Part of a small language model's weights.
Training: 114M tokens, 13953 steps.
Each number is 500 + 40 x the weight over the matrix's rms, rounded and kept within 0 to 999. Layers, rows and columns count from 0. Numbers have three digits each.

# q: layer 5 attention query, 64x64, rms 0.0596, rows 0-63, columns 0-63
# k: layer 5 attention key, 64x64, rms 0.0597, rows 0-63, columns 0-63
# v: layer 5 attention value, 64x64, rms 0.0596, rows 0-35, columns 0-63
# o: layer 5 attention output (transposed), 64x64, rms 0.0731, rows 0-35, columns 0-63
q0:505474496457520515529524478498500493494462480490478476505491525483526507530488501472477481463483490499465532514510477504467438514468467516533491476500529495523504495471536514528474507477526526
k0:505473476495504470490498535503517486497501506546511517513498491497498495479510468502494499523516494495493468528512489516494500502487495478479501493498519499506499513520512488482490470489489493
q1:436462493413492480549510474514510524520433490499473459490459515516563500550464515485449515490500468491431515521532480451470435538436430493507492420484504507539485502491516534527492482455519542
k1:456475505447470487536475439504482519529435498496469420458447505502546463546439526466464520462467478523447524497509498440470474551476424487514465431493507481560495494468507567505471500471510556
q2:472507517462487474525498497505485507506457490491478476503467501504517506524497494484488506503509475484471515509516507474486484524468482504475481454492524488520474483511527513527514509463496533
k2:543505523565495434477463492501561512520551523555553528583479543471448477470528485509521566539542505497526417511512544530476486470498458460527526539470529565479461520538491460484502447535502449
q3:551535528512485446517413521514526442482465474467558443456559437452425494479580415428478488494487515444450406503516474541447484563474554488527481514496541514537469435479590477532495517452371594
k3:562478485505457457541415536489504442518413497511529467442545423458418489476548431458487469502474561487475454451545481530458524562509527497511503461470529480491504404477562460506453525493391588
q4:491503530508489528532469458495500507508497534442494480514458518518504484496488523488489494473486488486465522477527531466476480514504443500506480484511531501488502454501498508522502523497570526
k4:502479512505474527522491459499492514490466479463456452474481517502546474530466524469474497454461491505454547495508501477476433495476450479505464456516535477541495489476520536538479539491532517
q5:513512514506511488517518509503520497498496479484488505532507515507498516491523502500516505495516467481497507529508512511466458485480490512482500508513539490495481481512527481526512507480499491
k5:511497501494499495493504476502524505492515502498508517496512513499490511495509487490517502487501502498507504482498495508508504489502503487504523511514504498479482495491482486496510505512494501
q6:565518501599553546429510539481492461486577486498520581532576513497432499445534514531561459511505548515591468487477519583533530443586573527536546612497479522471540534490486443452486511564491417
k6:533486486603523484435485523482556497486623547556552573537549509499422490449538479539520517558541577528563418484495534567522540438527525446523568586512463571456512558532435430431489428568498414
q7:474561449507490495548545571490486497554505445518456484530411586387428443561572490485580485491439439464528519559509580518523538575493472513489452477488490412516414426519434532492550442587582547
k7:486545466482531565548511567489502494558502500536466477522457580408417377538546482454549473450446462490529524538525537490518573554518521528458438420550423477538373467537420517471539440558566565
q8:508506566492531579516615458455554520498516526451611493558496433588633514460419546539459513487493517528509466503584541445527453459551508503510545491481460461509483422481506466539442480499478427
k8:516519562485538514494604461422510542483533517408632502499471452622623576503435527529466539501418448551493452518558562449598461437518494482489516536468482498510473460482501462534438476500490490
q9:499577501556544543490546525515508414577477435432565447493496384452435475441545529489460517380406481562455435493428508409440534529544464475571493479498502504487493304428522478525539415530549579
k9:532584486580527546485570548527466439617478500444566412433516385471411476466512497478497517448423445524432409472448506376446489512516489487547504475515495528515513346466505411498499429522526567
q10:475417490570494526455405552554484414456519552464515511489495558502435447517482495489481471486517521471510478474483446486509513560478471519595440537466488498507574574500507561490434605575508519
k10:479421492548471511526424549552476432474554480483488476549510553476425454498481486525500480502516587480480492484455462496453461532475492550572447521486482487509554534512507554493453614553488532
q11:478522516532513549462529544564512488504492554534549514621479535529503513577465546546475495496477475578485463507463501495512456524538386535503489441521464495523540518553510506515492516543552529
k11:521547511494541533470513531559487469489500515507531502607463521561476527593462526574474523483481449548484435540456485475501456513546408534527459468538461492543527532550470509513483532529556503
q12:465473460460560485411495538503482529497540424519472522443489525469482516525517484473527506459565494507505560530340461517427509483540489471479476429492539525465482531422455470467456513599575524
k12:425484454489550492423510513554506549494522432535487492455495582463479475461512470517515478461591505460503529510352450518389493486523507487453463454494532530480490497472470443491471480596562513
q13:437507560468529501475527509507478516521461390505548517538430523513522488551525498480490535525531483521441471517473545570462415525582456524514515465430478562570426457465482491448419461571533535
k13:434507531490572496488523503511488516507421418521563536491401550550494470541487512519471553502533469526475444490498533576447423497570466561500476475432472577517422474474486465440438455585519546
q14:464535506547492491485551513484455539485503454459450504483516504463435480490474521471458567453500490501515540534474499460483494498538489462515526512498484508422511437473494423484514476397556502
k14:434555489554503502474526507530451579530507514489460511493543488481461472476495518456462539438519474468483546522475482470518479516517483474536536509493472484433506441473517415478490449414546487
q15:527501459464510536486543545436575471429581623580531484543558509519521531552424503499577439445448508484542503583492497487531488599426499456415447444570476376483505481544482464579431522536436503
k15:553463434416506497483518525425547463417568585516520444605577512510512535496475481504568471442427482492530484610492500475570513558443506407391414459578468392512502469548455457598404550523492518
q16:452557479414438591462519555450496567516464544508473524492611654477460482463463481537502555447508456560468490609541578468447398565525454470572506510540528497425472548549457498478490558480544544
k16:457547486388441604484501541499505573471439500549452503527626629536419463456518550496500544443520452503507460609509533441501404539526443461567515528570533454424463523479504530461476529517551506
q17:483451466491504460483543552522534484530470457640482545494530464443537512520488488507491521510446428516506524570459424541491443507505451498485518526496430523557509467469479459477510415445491496
k17:495446436482511508467549521529474441503485511592456548491527473459536498494503520524524522489451407527519535529467423546475441523521458475481502480482457504585489481464516440480494448441504469
q18:517576462432494518530521449473510549582482467501435510460486506503533510437550501534522498476486477527473526502517561482464540442511524498471496491549552507425459491530461544452589446543551507
k18:517582513460484559475551480481528526547465468500453489431500498491540475456543524484531472500500458490517487515509550451472551459492511473453512524559554527454462527508486566473582446531542471
q19:531496438616534494431491447487512529510597414445415539516474495415478475571428536447409417459484554388582502540506532471504464486591494449499428469418484471448456504545563474466419503481525496
k19:533534441622519471420515420537498552552574407473435552553525527435505462557474500432440460433511548384558530544464577502517464449512476527486402471412468490432451513574575429525387469475517521
q20:508519436497455538482436459489520591508501555373491484494607477453419506534477544555400557480533516483515501486477518368490502479516471520509540510483516511459537521561560467593590571470508540
k20:522562462494413537500426451542513597516508510422488484508646465475438536556488550534430524504553534450504544521463522358525533505527465518570559499480546455501608504534552491589537506463498509
q21:544533488457541537441438477514570529546536525468548492462513467553575532450536497543489475464553489491500497497447486480410540419566481526469448444534587505466512512492502550517515588670537527
k21:540544525454475516432485468523573528497526456459555453417488529540564548466520456577487442510530513476515465495418496462403550431559483500432460498541565532495541500509497557546513564650528523
q22:469501548477460525512500500423451469477471512501450507407557564552502474349481485473554547473508497501492540524577509510462490517474547460570509604515529542449523500441441529445456547431512445
k22:421475543481445504524514498449488518483484531527444483448540559527497477362530511434533544497511513495485515502557501543489421512471539454545554614529507530413488473414502531417511538475500471
q23:535454391460512530495467503497530431567451504573465515507595472420494537509511531554531447516427481530503490486454475470496467507430480525543506544459498544602519578497532573551550468523482488
k23:583444412452472540514500463520541387547471499553438485500583481424457534543523532503543487560464492529518502481459491462467452516485506525543519492491523528625531573516504537503571466514459510
q24:542511487552484527564541485558438472555475493453488492548422540450488470471517485523489428531461536562500435408588565466599535458471552493603507501499524457480468592549529565464574442440508472
k24:571528534566522549558534536503469464576498482476499530517445495474462466534497500445500452529464522555494452441576564432579536447440539537608533493520540479473433618541507589445583463438501479
q25:560432429435521512467547517480556521566511440566509538407575475405615516404477417514480450486496480494537483564525468490482436423518579439574503515482532469493430565437503487471487454459440453
k25:551414439449481539455580497475527506519512444553503558376580532454582516401512464475520436496453470517555514504489490478500456419489543436508522488467579474503414549440568479474476449479464480
q26:512498499554520542467515533554472367465469514554501525538529508512472505480461494479481456444437515562443415483468456499509430551446500462606443506513499518442564566516546540444441480447460526
k26:540473477529521515468529546554470374517458500539467493549518473514438508486455484461482459467443527566433403489477461479493387540462478480581478519530482481433526557529525514417436530470484514
q27:453376493459505501500540618521472551491512518442608457469506555407458467518509441520531536543577504562555522489465477456554547509488519499579609476471479432607455538378451419591516526507514464
k27:431391487479529531591485607486457572461574518480613504474523572460427479486507484554543538522542486539518564466462449447533550489476562514591574423461558446621465485398457436556539486499493500
q28:528511528521520499455557564588457518469535524505560497487459516507526514448491422495474494459555504584494464477430442487518526427519536437542479405593570438362521578479497449455521515453511518
k28:500522526520540504438534596558466546490534510510566516463467531530505523431468414516469425445527503559463461479436418446506540448493505432535520450582560427388501550489503486472494530473565473
q29:479438424391533502501548432455468536444500413506462546503487480481515543608465497487499494520546561492444503461407527494555418510421600472475518455429490517456438619524509478466440400516428496
k29:468429423442569494479534454474518523481442415502497547512517492474520504546425527457488466513552562515473512498472546478544473509433562489465504466417530485453460621550498469472427389517467508
q30:532499449425546576460534485451506519492529534466543475542572508486506563531456524531537448480521561564507472476433553434508464499469529468510521415488552476515461595492532491586468524543482486
k30:550500459432538511482521462474557536492504492478559468535560541520459580544475500497505484509532527526504455514445555416533481474478533484518510451505575478509497563529474472557484476562494526
q31:442461508446481571537499499449508475456510497374563489443463536532472414482494460479487520444528542460438450499571571445522498604459584490592480531460480436435446458502457525469406502617448537
k31:436432518475488573573503569411483499463499440398578454476523508515470394428461517475525492475466568490454446517562581416533498537414565493511462541462515453431442466482493535485384521589453564
v0:490513502445430510423519595461492478455485491483548505452502486497490394519578466502450508507521468505488500539482602486494464441481422573557551525454440519504525474468488532525485564479523479
o0:514505480525543521447504413500475436502501424496443531550398467507532531570471512467519464520483531454517479423492479483542465473490552483532464502463560502472512580533553540530456511568450512
v1:459562491540449534468557483462523463462473427511527530553539541470549468428502505569516487538477492540489528583478517546434507483503475436529446419467563475473481529513492507511509457468445526
o1:517461519534508434561351486518535505484536548451523458555518464546453507549517525494538531473567524453505487503490489459473491464474452580439482535483541527516492487513500457617531517520524454
v2:530483437421477484491560479528484605559495549512513489538512471430504519507481427597549413465513554474458436423498533507493466508506542496469559452455475480449470534440488510554560517538457456
o2:438492558557454496507439508491430436407539487542406503449429448543473499507536478458477548501497496475489567466466463585473538553479472476451459517511471568456514391486490483448468525460537559
v3:545507487473533482521493556452494496440561391438453429492517441458536494511544499599561491472478525528466458500498549500506509527487434456455567519457510449479520508454565467430555486480572519
o3:448486530541462521494535439520479411498424558511553522507532451596599479480427521492480537536482409443451456540528453500451457471471478528459392544526471532530571461507526528505471521476439481
v4:463489468525471451446501549405468500446492477573511506461523540478497420528490447470534501507487471524509452488444507502506547432490524514503482541526506603534515541558526438596545530369511538
o4:511506530545520547561515428470530492464516465396551491531453458522520537488552479469540482512495468419508468487519612474509489498499541502424481439488543439485417445543505524502497488639499487
v5:502477461556473563488474461489434509500442468511455507549448552551425505451471619550465457488448467476517460443490526532490479501497483471474463577451565458561543447574574520552497465489506423
o5:487495535507531462466530579519523510513520500497520482465469510444519519459533423481568564493559455542579496610478475515438472467515535471523489430540564529514495468381521381566492589560473498
v6:538544553496571428475461403517531489453481444516506517529549476449469467525495514512408527501415489519544446457491384548518487452490509440517537480554475539496509479479537519412592477520490639
o6:366469540462448626505484544450474512515533525472555517524489576651518500505474522548521512537558523549486479556559547469497443569530408516511486511484485544516436560527410550517396507542571496
v7:486537563485492539442481536481463471420563475525478492522514504465506528508436498439504521487489469463455485486467581532515491504481572473467474498489505568550497553443544487493537516458463534
o7:511489484501468516557596502486481478515547548455497497494455506536518497509578556545518526523519486524518499560468503477553516525471519554474441530439507467431509454574435537530555488561515451
v8:514550432537513472470525510513402534462497495541501468528498531438524488478499582502551551527563484479575433455542536513514477449405493492487574524487488486531514553523579491530499568533506511
o8:488507561466471533499564520482505484489459416471482487523500459545466470428506482468524543457481490495436513551496549514455424533554554513533454560430552549461452396443548507515483453491464499
v9:509497439413550460533423454481425554541543549479512426493525500455460467483516461533457497551496449535508486499495483575542448430430524521502470507515494560454457564534516465546548521485504527
o9:464542555542508454495533516442526463489506441490512517531460489516519461524518483496531455478451525498453491487500480482446546639506519498446495498503454495533460455464424510460401489597539524
v10:470488526523473531485510518540507509518472579475558506550534470518479476496487567467552487533497550532577501491467502506531526492426354542421544509534535578522426483497585460562520596483437488
o10:495486454509557434567473510449480490553497396550415520427493540470516463481566534460513545481489495417518493543532526495458463459460559502543471509471490456428423470458467523453478389469514438
v11:508513486550456516584551574497552520464512543490506489517439547478467522508428540527476470477431569543533516502495534498477441475456537463459505535468505463483508467540472419475576490414502508
o11:476482518476535508492443503581529480550549452472558464386518483472550493449556446501494529550502454469478472496466436480468544507518471546543507551461508514504484476453494550507498541585428494
v12:522496505488459441489416516503518543502493560436485420394531492523531478528508455440528469530497489526504475499513432557506522520573541509502549447500465411500479569486347411358546503466491589
o12:426476424463548550522541432514520441528508524433451460464541426536470519531439536483416460442438584576474468477522498451555529558472443546567552469554406505569538437499468542505465451539486546
v13:492508502530449460525460545583455497525481369484429534502494473490530500430443514505460502559477437543493517568563511490505497475513501518463463570435461531504553522520438497545488474510552503
o13:509501502478558518470516541471524478432514588540640390543508479467503538580471455484512471440479522489517452539458460457521480528485541510578488489513548397483480495496553492553419544430452508
v14:493489533497532519455464521548496532437585551478479518484477414449522547559469595523498508543523500479463509522490446400454460468523566504430461508436560537431473513494508595425482577475542520
o14:502436498424465523610518569536405484486456537533538487512482527499494502519475431455578522549500484488479485470540478556617526575403576512544511588513442463500521501480417497535567505458411486
v15:537488529513472556508463453504504494507447435482498462501468576427553520477494520504500434534501418497500398538456496477570501492513553543543508540495524496535540499511463460534505463488549533
o15:478587439500531511506516470458470495487557571488548461500539494553494505445489502472560473469519567518477502535535500485462503470561503447500468519533482476494539493499534531553430591570496452
v16:532505460550493574486500571438440498456470545475521531490506603469481565566475491486460473500475485548594510484489477457443454557522464490487517511502511492431560490526515507545530554501485540
o16:491483513398487508515482481471518504486522472519497501412493417531575482442539457543550453527534534526511486465511488539499530429423539485509519518480606527581423512461477508484466499514449454
v17:447485431460525497552499526471543566532443595492482471469478526516547539489471604481418398491458495473424524426516447520514557553487480549490548491425375516507564485582465552433490435549522596
o17:478401514490467540443515459527471537468464591442490562384530525489522440484443424455439483404520538514522505456507461475541495477578536469578520519530527410524501460404403454492447597500533533
v18:528475446524552488472391520536548555474471480589558523492528454438547531464517441434485467529482498458527544558531453479513494446528508495459532444492500503550505486512519524449480514547594599
o18:482483605548506529555505475481460481429512561408513471489509538542442407462469479507507522473515567582449437454557539464530499547447485420553535512526462450461497584530515493486483496435423488
v19:550588532473441441544502516540448518470559434558534514522501575567484495556559516435514468555472460502524528438513481519524491457505487480480510449550553512507538538520537449482408489506480476
o19:507511455502500605481517475386502493559492503478508465551518464458496485418502427574498554496494480516478496519500555366455478525483461443506525531472519508551458481526513477535531424522563530
v20:381487475496488519461557501544492468463549489541490504589493470484576451489522542443498566529487536486488479526492517473542459481560468542468492474437515449473593504495490511490566471536492512
o20:565523479427450504509434498500518520481452502434455529508549559494423547533489553512490550522559467465523517492499539493488474520417540559583503569493494497504503496528537526532458616506447510
v21:563446482518522474504506489474482558541516441429425485576483482539469490495531595512499595436525477433493492552573492479433418498522501505445501526409563587550400539519542475532448539510463381
o21:533506512587543475490565614569495409471465467595530497575435550382455480450531458491547484532427450514571479558444501539493493467511504550555468557511472494561537465438504489481502463548553430
v22:465531514557480475426536532535536507527460499547504482555456417570521498458567493558572500471516427549545557522469498537493494517467491513597443553496497474527525587438541507523487501580496533
o22:485566486530502485524509463502434536435524475453524560557528497413481545543425530471423479546555581461483461546497520499547404546531495532485520504496534605483489502507546413508467474448503472
v23:486572466475512467545470539419499470570472408495522462547561458563497455466431476583520530483514538464522523485473474491468451356537445507498468479523539508447511500478508519484512533453440430
o23:463417473528534467516486476492517452454440498548511516527481499473435474578590507485541518561535438418451463499485519559482472529531454508487540469427506516640463489555557511560483512528495540
v24:533556403555517416551456510493485561441508575510483533434430525486469537552482503506620556482486463490537455567481505490484519456447431544547422507475593459482536543492531476441520469556386498
o24:561487572475568468536568442457574503537425453496612451501516470516507539483520545439464594559553562551464508462530486532495485468515524528544595528442420582573500425478504444498499409515549444
v25:547571515504511530520463507557449517526533534505524576505580518503577581461530487528580474402487536545364473480523463559536505527447510479565369526472574528531461532527541551483562487524503566
o25:453443528528500447508540525443482577458590522471541502541462452525495449510421546531508585539518464456538605510463488444553586462516490494394539523458399471513492424475474441539456490445495400
v26:498507596577511474480491502495540543475580502596539502461517472510540493508496537475546449469536472452523503594419558503453360569463510516437547542460522505561580471550483550470495464508485552
o26:424511472523474505550550524578431490536457458358509440506444511494480497453489511500443509518532505518462523491531505393506563456489565504590527521435549582460541578465547566517517543463545413
v27:510469450541526441489467481510492498533512506526502490541479502518514488516555578481462481501533523534545470506485528415515530463561481446545443529518486497456422419398602529520568461537438530
o27:481500536395534481518511479470548530460489479520476534546503585517486511495499453494540556492501496495489523609557461585494420517447469510444564485483537505469526546547464468485490521498517441
v28:435489451456595458430447533483546446508449480393524545433505526533459505511534568431474522427498504514475547531502483474431549540434452517519483564440490607502493526476460515508499474513544495
o28:577530590543508453538505480523528519534529546512481542544384524491602520499487465505461432519458522480533471494637507560601477412570523558554490510493511434546480475491500523499480522480496502
v29:554449515475489504496568510550415507464508484516468507580491485566513460450455551451490534485586465538467598495509487507535536475557552535486497526551594559519488536530446453446488508534462523
o29:492572458478433514494491506506547518515541533478515497504528493359400470523507499509537539480439516531531495540536527504570504540457470482535475489503492427490446449527489468557512483498483502
v30:513483458550530537504518483506500459478533532540529528410424486520448470552492470551407453519480450356558468567561414460564486547492571445541487493578468530496548545513545504457461508518376457
o30:479605549434479486525513479559429562499460497534560497531466524480493541485548449519548572547538488639439463394415520521477463483495491487470561470607551499479456544503454532478571468499564578
v31:595531482482460452495509493486423489485515472444495504531475513497502443548511480452532469554531527478557516511523496488549506588543441467431484491435526475510516497392547515437496495541593499
o31:512488500521494547513509498484565419482447535558480558506592432529545552464503555549536543509430442534514471485480496477485455482448502402547547539471510517476512465523474490531479494451454468
q32:467550485491467480537494476484528500484526473486515452484469482516408514544517510477509535466525533535441515454472520532499483586465505510442505476534503524504486443537482520513516423515523565
k32:480521516516507510503503513538509507489491463506461499545487491537480451470499526514481540515510490520521495534475505489487515496512464506484497535502511509516470478497508493483493512492511499
q33:533583563571504499501483505482501471523502493412478489542529519513417495479561566500565582462474480484513508471467580525497466533573472520512524584461520519499475352497501461529504519502500483
k33:517509551467542560512503475506505515444557504477517551517544511455477518478567510488470481524461443452536485442523517543514471496501490557562499532518489502477507512481484443499510486559538500
q34:569516479628537604370447615484518402495531444468601756562648493553385564470539571611596508611528534434637442509417538625565436447625662606554611778456365482453519448580506430447468453591468362
k34:521428477618501474444513428473526475484593503489462523491595561576443499531513543501547467481464599553602458569468557552526447441509535527554578519502442542567528528451483486463459459570520416
q35:447490512431547505545526471495475550514478464551486536467468470498490450527442467492451499500541493486513481457494464538528542556506495566542502495473479552486549544496486487440500478527516521
k35:405505534543517502484474551539479518531471524500467523499472466488462502488479515500498532498556481568528467467474508554516472589533520538483463552408441559429532497514492484441473483452478491
q36:530498477463477489494517520573503508485511460564512525523492492489548509529480459491484519521481497515489506479437483529525453511512522477464491515525510490448487566533497483474511516462421473
k36:489481471496481489521482561490511494491462456505488459534458531523502507491491491516492509507515497586476485553502514486498548526523539483448507495511473499488469490520500506501490474453474494
q37:554401460520487553415452581508506460484572488552556718500559442491521483527487538633511556567537494480463486399355486504615394437505523444515506583487449462459511603587455449419475425543461447
k37:570423520489536526503485485532499494395563482440505606534568538451494496478593527533477461570454427477489475553484505596506408411528487538570555538523555476528510552553551424533517461566517419
q38:480445488481459465495458454517521523496527530535500487458470474497507476513475474512480528509481514527464500501469495478505531504466496419473503469511499488492482531509472539485479461491494519
k38:444531494346462541507509593565442494467406477510532468444440397425598523539474477515454528513552443465348555437515423423501586553380519394378430430587512410444502504533478527575570576368453653
q39:528461540524440474556487477409527513455504502467568505525503515444525489467594495529540525535481466453503522507545543488512504517450517468479511514512535466522475417513542511568473464488518512
k39:524516461492496502555515524425510530445486470516554462514577461502491440513471540489523533566511490444514490497604531524513474477470527547497490534457528549493491452472540506574515505549523469
q40:516507477505540486507534518535509540580539495516472534486449480472499464482528503513506533496539464496513512546427499481519490456484464477453485471536526506476486537509505470518526439463503493
k40:483564479501518518466546505517473511496524528561460550456454504459500520469545492499514532522533466460569499477485533508528561488550502496488489486516535547453479523528468469489512439463504445
q41:500508446477512529491489507506505504541527509476493513499494484480559497513451486517487443495445526503475504480502489519502468520483536501530498490464480469496495506490526512469461477487462496
k41:540496486500486525498510514530512457526490525518534547506502487495528497466499486465493500487471508485465489451514550476507523489479469514546511492527533475475485491516524480492466490462509506
q42:482473476454467514511579504514475500514502492521576521479505474496504503470494450536504512534514472506467482550469464414489531468432534473494514559523506476502496546480513486532538433441505499
k42:509505459436500557515510596481479523452507508601518544500530421475470546490495482517526515578511487475532458449514451472583527547565505432526547527491554506418553571500448480479480442520443491
q43:506483484471482505492439530484503516468520527534535484490453477538601496537496514526477476493522497480454468440549463471461552532503483495448467473522490506491517535542460514469506476523522512
k43:543512503436541555563428591501508508511512538548591543523495424446487506484459477571476534578583478504570406415504493544478632500619450458474513570527506506389500517557482517481469488509510524
q44:416505445426513461471546538473504506461554506502506532535499504575496487527491521514522494454536520541528430480499503443552514533506530523469534482527459496518537499481478470481517466506473526
k44:493487525506523452479527510468489526438505508497513482530451515495498517501501455491506462498499521556500510531473471463497496489479537475531476496514470462501516505464465410511487485515489552
q45:530478497527510499502478528502493496484473508467523491487498507473496534498493490467490489514502534492469499491501496518524484445445520484550472442529509485497489519479494491491513489486514504
k45:518530511511500499527498570508507517533494489477553466531500493528433512493473508493491507494521528536485532454498472523534538508462475478489515485462522499473438537509487491465482502464524483
q46:550543510517487458525471464466538489498483556556451535537482512528492497509546517488512522524525509467518463487585545526512520498494517513488522524575552492500512544546509514507527537467505480
k46:515501468498482512489482443450491520518509505463451498588489480467496517517523549483524474510502486524539470511545502570501515522451530470458496526512507517486546506484483551497541498518445481
q47:487523556498489515526543509510440544520473467471499507509396496453501466457548478471496554535445431448476530472512491532463498531537508528512498557469499492490471456475517511494510507499550532
k47:479489548535528516527517486506483512528510463506543537487435491481484484519514530449498547518504446495527459487494511529492545505540510522497528540495493464516483461464493503477497517480494511
q48:534458474459523484511467465557531527469468512562557535502480528485529519543476491497504504519554548491471451477510468509528491471492510504536478511498499505476531596517474525427485480522475464
k48:482439508494480477504483505531495493481511501436492480480497498499532481535456486489480433513464527528460499462493490538503452462484461518498494452492506479491469554532515568479510528503494512
q49:485539502526469510482478506561523488485513492469451526509548520535560501445538479516518438475478475570515475504560549487542490471486461466457481468561527494465466532494513531450538495426437483
k49:524586504437504476460508557509553456534500521594501573483527457514493510474528546509531514502570471464551422473536541488516546498487473462466513515545519543419475561545488504470511466475502496
q50:482519470474554521528533471471510501483489482534543469529468493555532475575474518506478507510541519532447497505448482489473423534496490509507468525442481537497510580490526544471448462513508499
k50:467503471505536553517504490523521518476492486533515544488516486458471456477452530521526557524501513492468430429494512529538502550534441521479499511513524499451544488516542467456481462544434534
q51:486462508510509517500526484595480472508516467504482488532462535459530543594445537489505453499543528568516580483443507519494493446512493540540508477478456493594519549461523525487480503538483461
k51:519484464488549510518464565502576498525510560526568563561470472471487469556444461567549550540571477474468503441494552521511574508553482516518491508488515512503527539508465491496550461513453482
q52:504533488561490468491500521560478497482523506486467461477489513484467453458538522536498475505525505480482498524506504551452485523514506534522494512520520511524578479493521537516485538543484524
k52:546490472481517462489486526500517478521509501550497530505491501482402434489507498507519486501523516488465478456519546508500552522550498507528479505493507506483527513486497505514525516532511538
q53:516495506515562508458524543507488542461540487505492501456488475563529506488448482513489491520498534535518530557535452518519522495503535459475542513557505476447491498479488481503430512505481473
k53:448500470463486539479538552448481534466534488484506548499510478479539555481452505523491474498548521499501519484528511542570497525546521449456509543444518510417564478449463502481453464533536508
q54:489513506477495507494513458462496515538520552525529479511440581465525497505481536484516515517503494502542528510515537505539488453526476517538484498421481515495486564494460546447509460525530490
k54:507443563538522507485529410551516487451484476426462476466428625510611461527474555436467469487453528500436564597521511472447443465359528543576465454544483509583414531530497525501575549466590494
q55:526487490524497481472481584515521495459518523550492490482491516425451429454531455503461475439502527508506455487530530444534554530502504468498474453590532403463529538537488475504500514517501527
k55:474538433468533569531466623513470522497550529531507536527550457476374493458455466510520493495550491540527420415518508519567587607622512435462449534497494492367504496557422507465451448517471500
q56:496513525537475514512506503535519514519530525488543467475458489490519463492493448495470517485511497473502477491506495507519513505540488474492483542473516455549465464492502538509534550498539509
k56:497470527526554508486452483489469524505491507477578558513478461476496458505514486543467515494545489493501492514535482473458584522581509494490491586518484493502460478527473484443533431556505512
q57:465461505431510522544558472503489471481482481535423496571448596496554514539454506442548480544491529460507524544528546523517444434486527543508445564423473542476458580487558554503446521494469436
k57:473502495491467504486518508494527475459489465514474537540461548467536487534499548476559536496509540479477506514551583501494490505453486511468503546463528524475463530519491518445524510541457473
q58:463443431448476500507505478467526512487558529517461572464529507510530506556493480543488498497489516492491508475471474457554509521458521468492495510527506487464510563509426471497517475486500486
k58:520455502456477533526474513495499553498509570498506517475544504459533505496491468490537502534502490456496538501494514493529532524525497484529531513550509456510561508503514507508516499484490470
q59:496471523494524485494525505484494508530467509515459480527509512548494489478538511494478511536528498493512498471554520478504527517504506532539527507466494501496484533500507489508505484480478479
k59:471484495467517512476511505469473516488522477501468517538467503463509556517502534495499505499520494522530485506511504494492471545456527544517492477464498532468519516485475494496496440474449487
q60:465527480540498528515518529525463491528495500474530479490492481505455515567514501499508474476520514533480488516503528504522524527492476486522483512503491508498463427488459494505505461467545503
k60:472543508535504510470529508527438510517498496476500479504485503496449484495477543491518498509481470534495498531529510508495455516500494524507495486509465512481479492468491479523481466447561492
q61:481484506470496531520551501459455450536495484520509468452493452492484505426511462504543482513546475549486516487505484493464515530501561504469520516529506551530488464501509486528527446524491483
k61:517493456491501512497514530476475493498502488497506412478492467497507588474524506487520491542497474513481448483503459494465453499439519469490511498478509564504539497468465507525517452533509484
q62:478485491534483492477490530505483495505508512467515450491501557484496482441506547489517537473485477524501531545519500507461470492525485507516532545489466505596480444443528512495456510491472473
k62:492431491469495496552478500488528466494512516532522524498521533491517419502471498506533513470503502472477530500507512449482505487528498520539535508505497490552460469466550493483526512492500537
q63:516486505525497486511536459499456543453504505484532499453484490526524526441477560530491537509545481472470541479492450509537448433442523494532513513474534490477528552459515509512509505473457477
k63:529504485463535484528461493474554545446505492543571545494504470502490490462455517539496518503564512473486511452502482513530536509487529455494517536480536470445499568512532481521523473533508490
v32:475591489480554528487462412472533477559464579518497554497516468493517475476519481458409409528553462491454553485465454500514525519507568524504495502500414531536470589504413471531457531545485560
o32:428500470505537514560545511552479427511475388497519509497537476502538538549481554506555554541474404409525486517470487509448472456489493518518496525482481526486508416452516452526520476507497445
v33:502473538497480553493462537568552517529486487551485489460503478492478493549492500470473494541441513490481477531517458463437513524469544562417504528501503493459463484501452450489487562523552435
o33:515501541502531477453510525481559489448541539493461517549544542541488474456545541540520522438536485508536473483512528482463517482497495590564526455524528500503518432473519418515490517549461482
v34:477430514522512469495537459486447552492483456510481562611489494524477552430497552518520457467571493478583541508506593449480487539528472461511518509450486556502487442481534585549531468483556521
o34:485530522486477503554529423486484509553511517498503435468499474497524530548485550485528464528586513544431521477442501508484491523491544515426481562568503534528500530483502558528473416494540516
v35:408513494584559537463528509507471438523467472473510579533552498569503547467490494496499519477539499469512510430492568521475507530477487481484511461448542531548510530480518551518458566467514483
o35:400489449447487524492504424497449516479541501522452483450493441511477493550499488520555543479517521490489453492472502461518495511476461446452549511501465493526498528501427507513517473482489514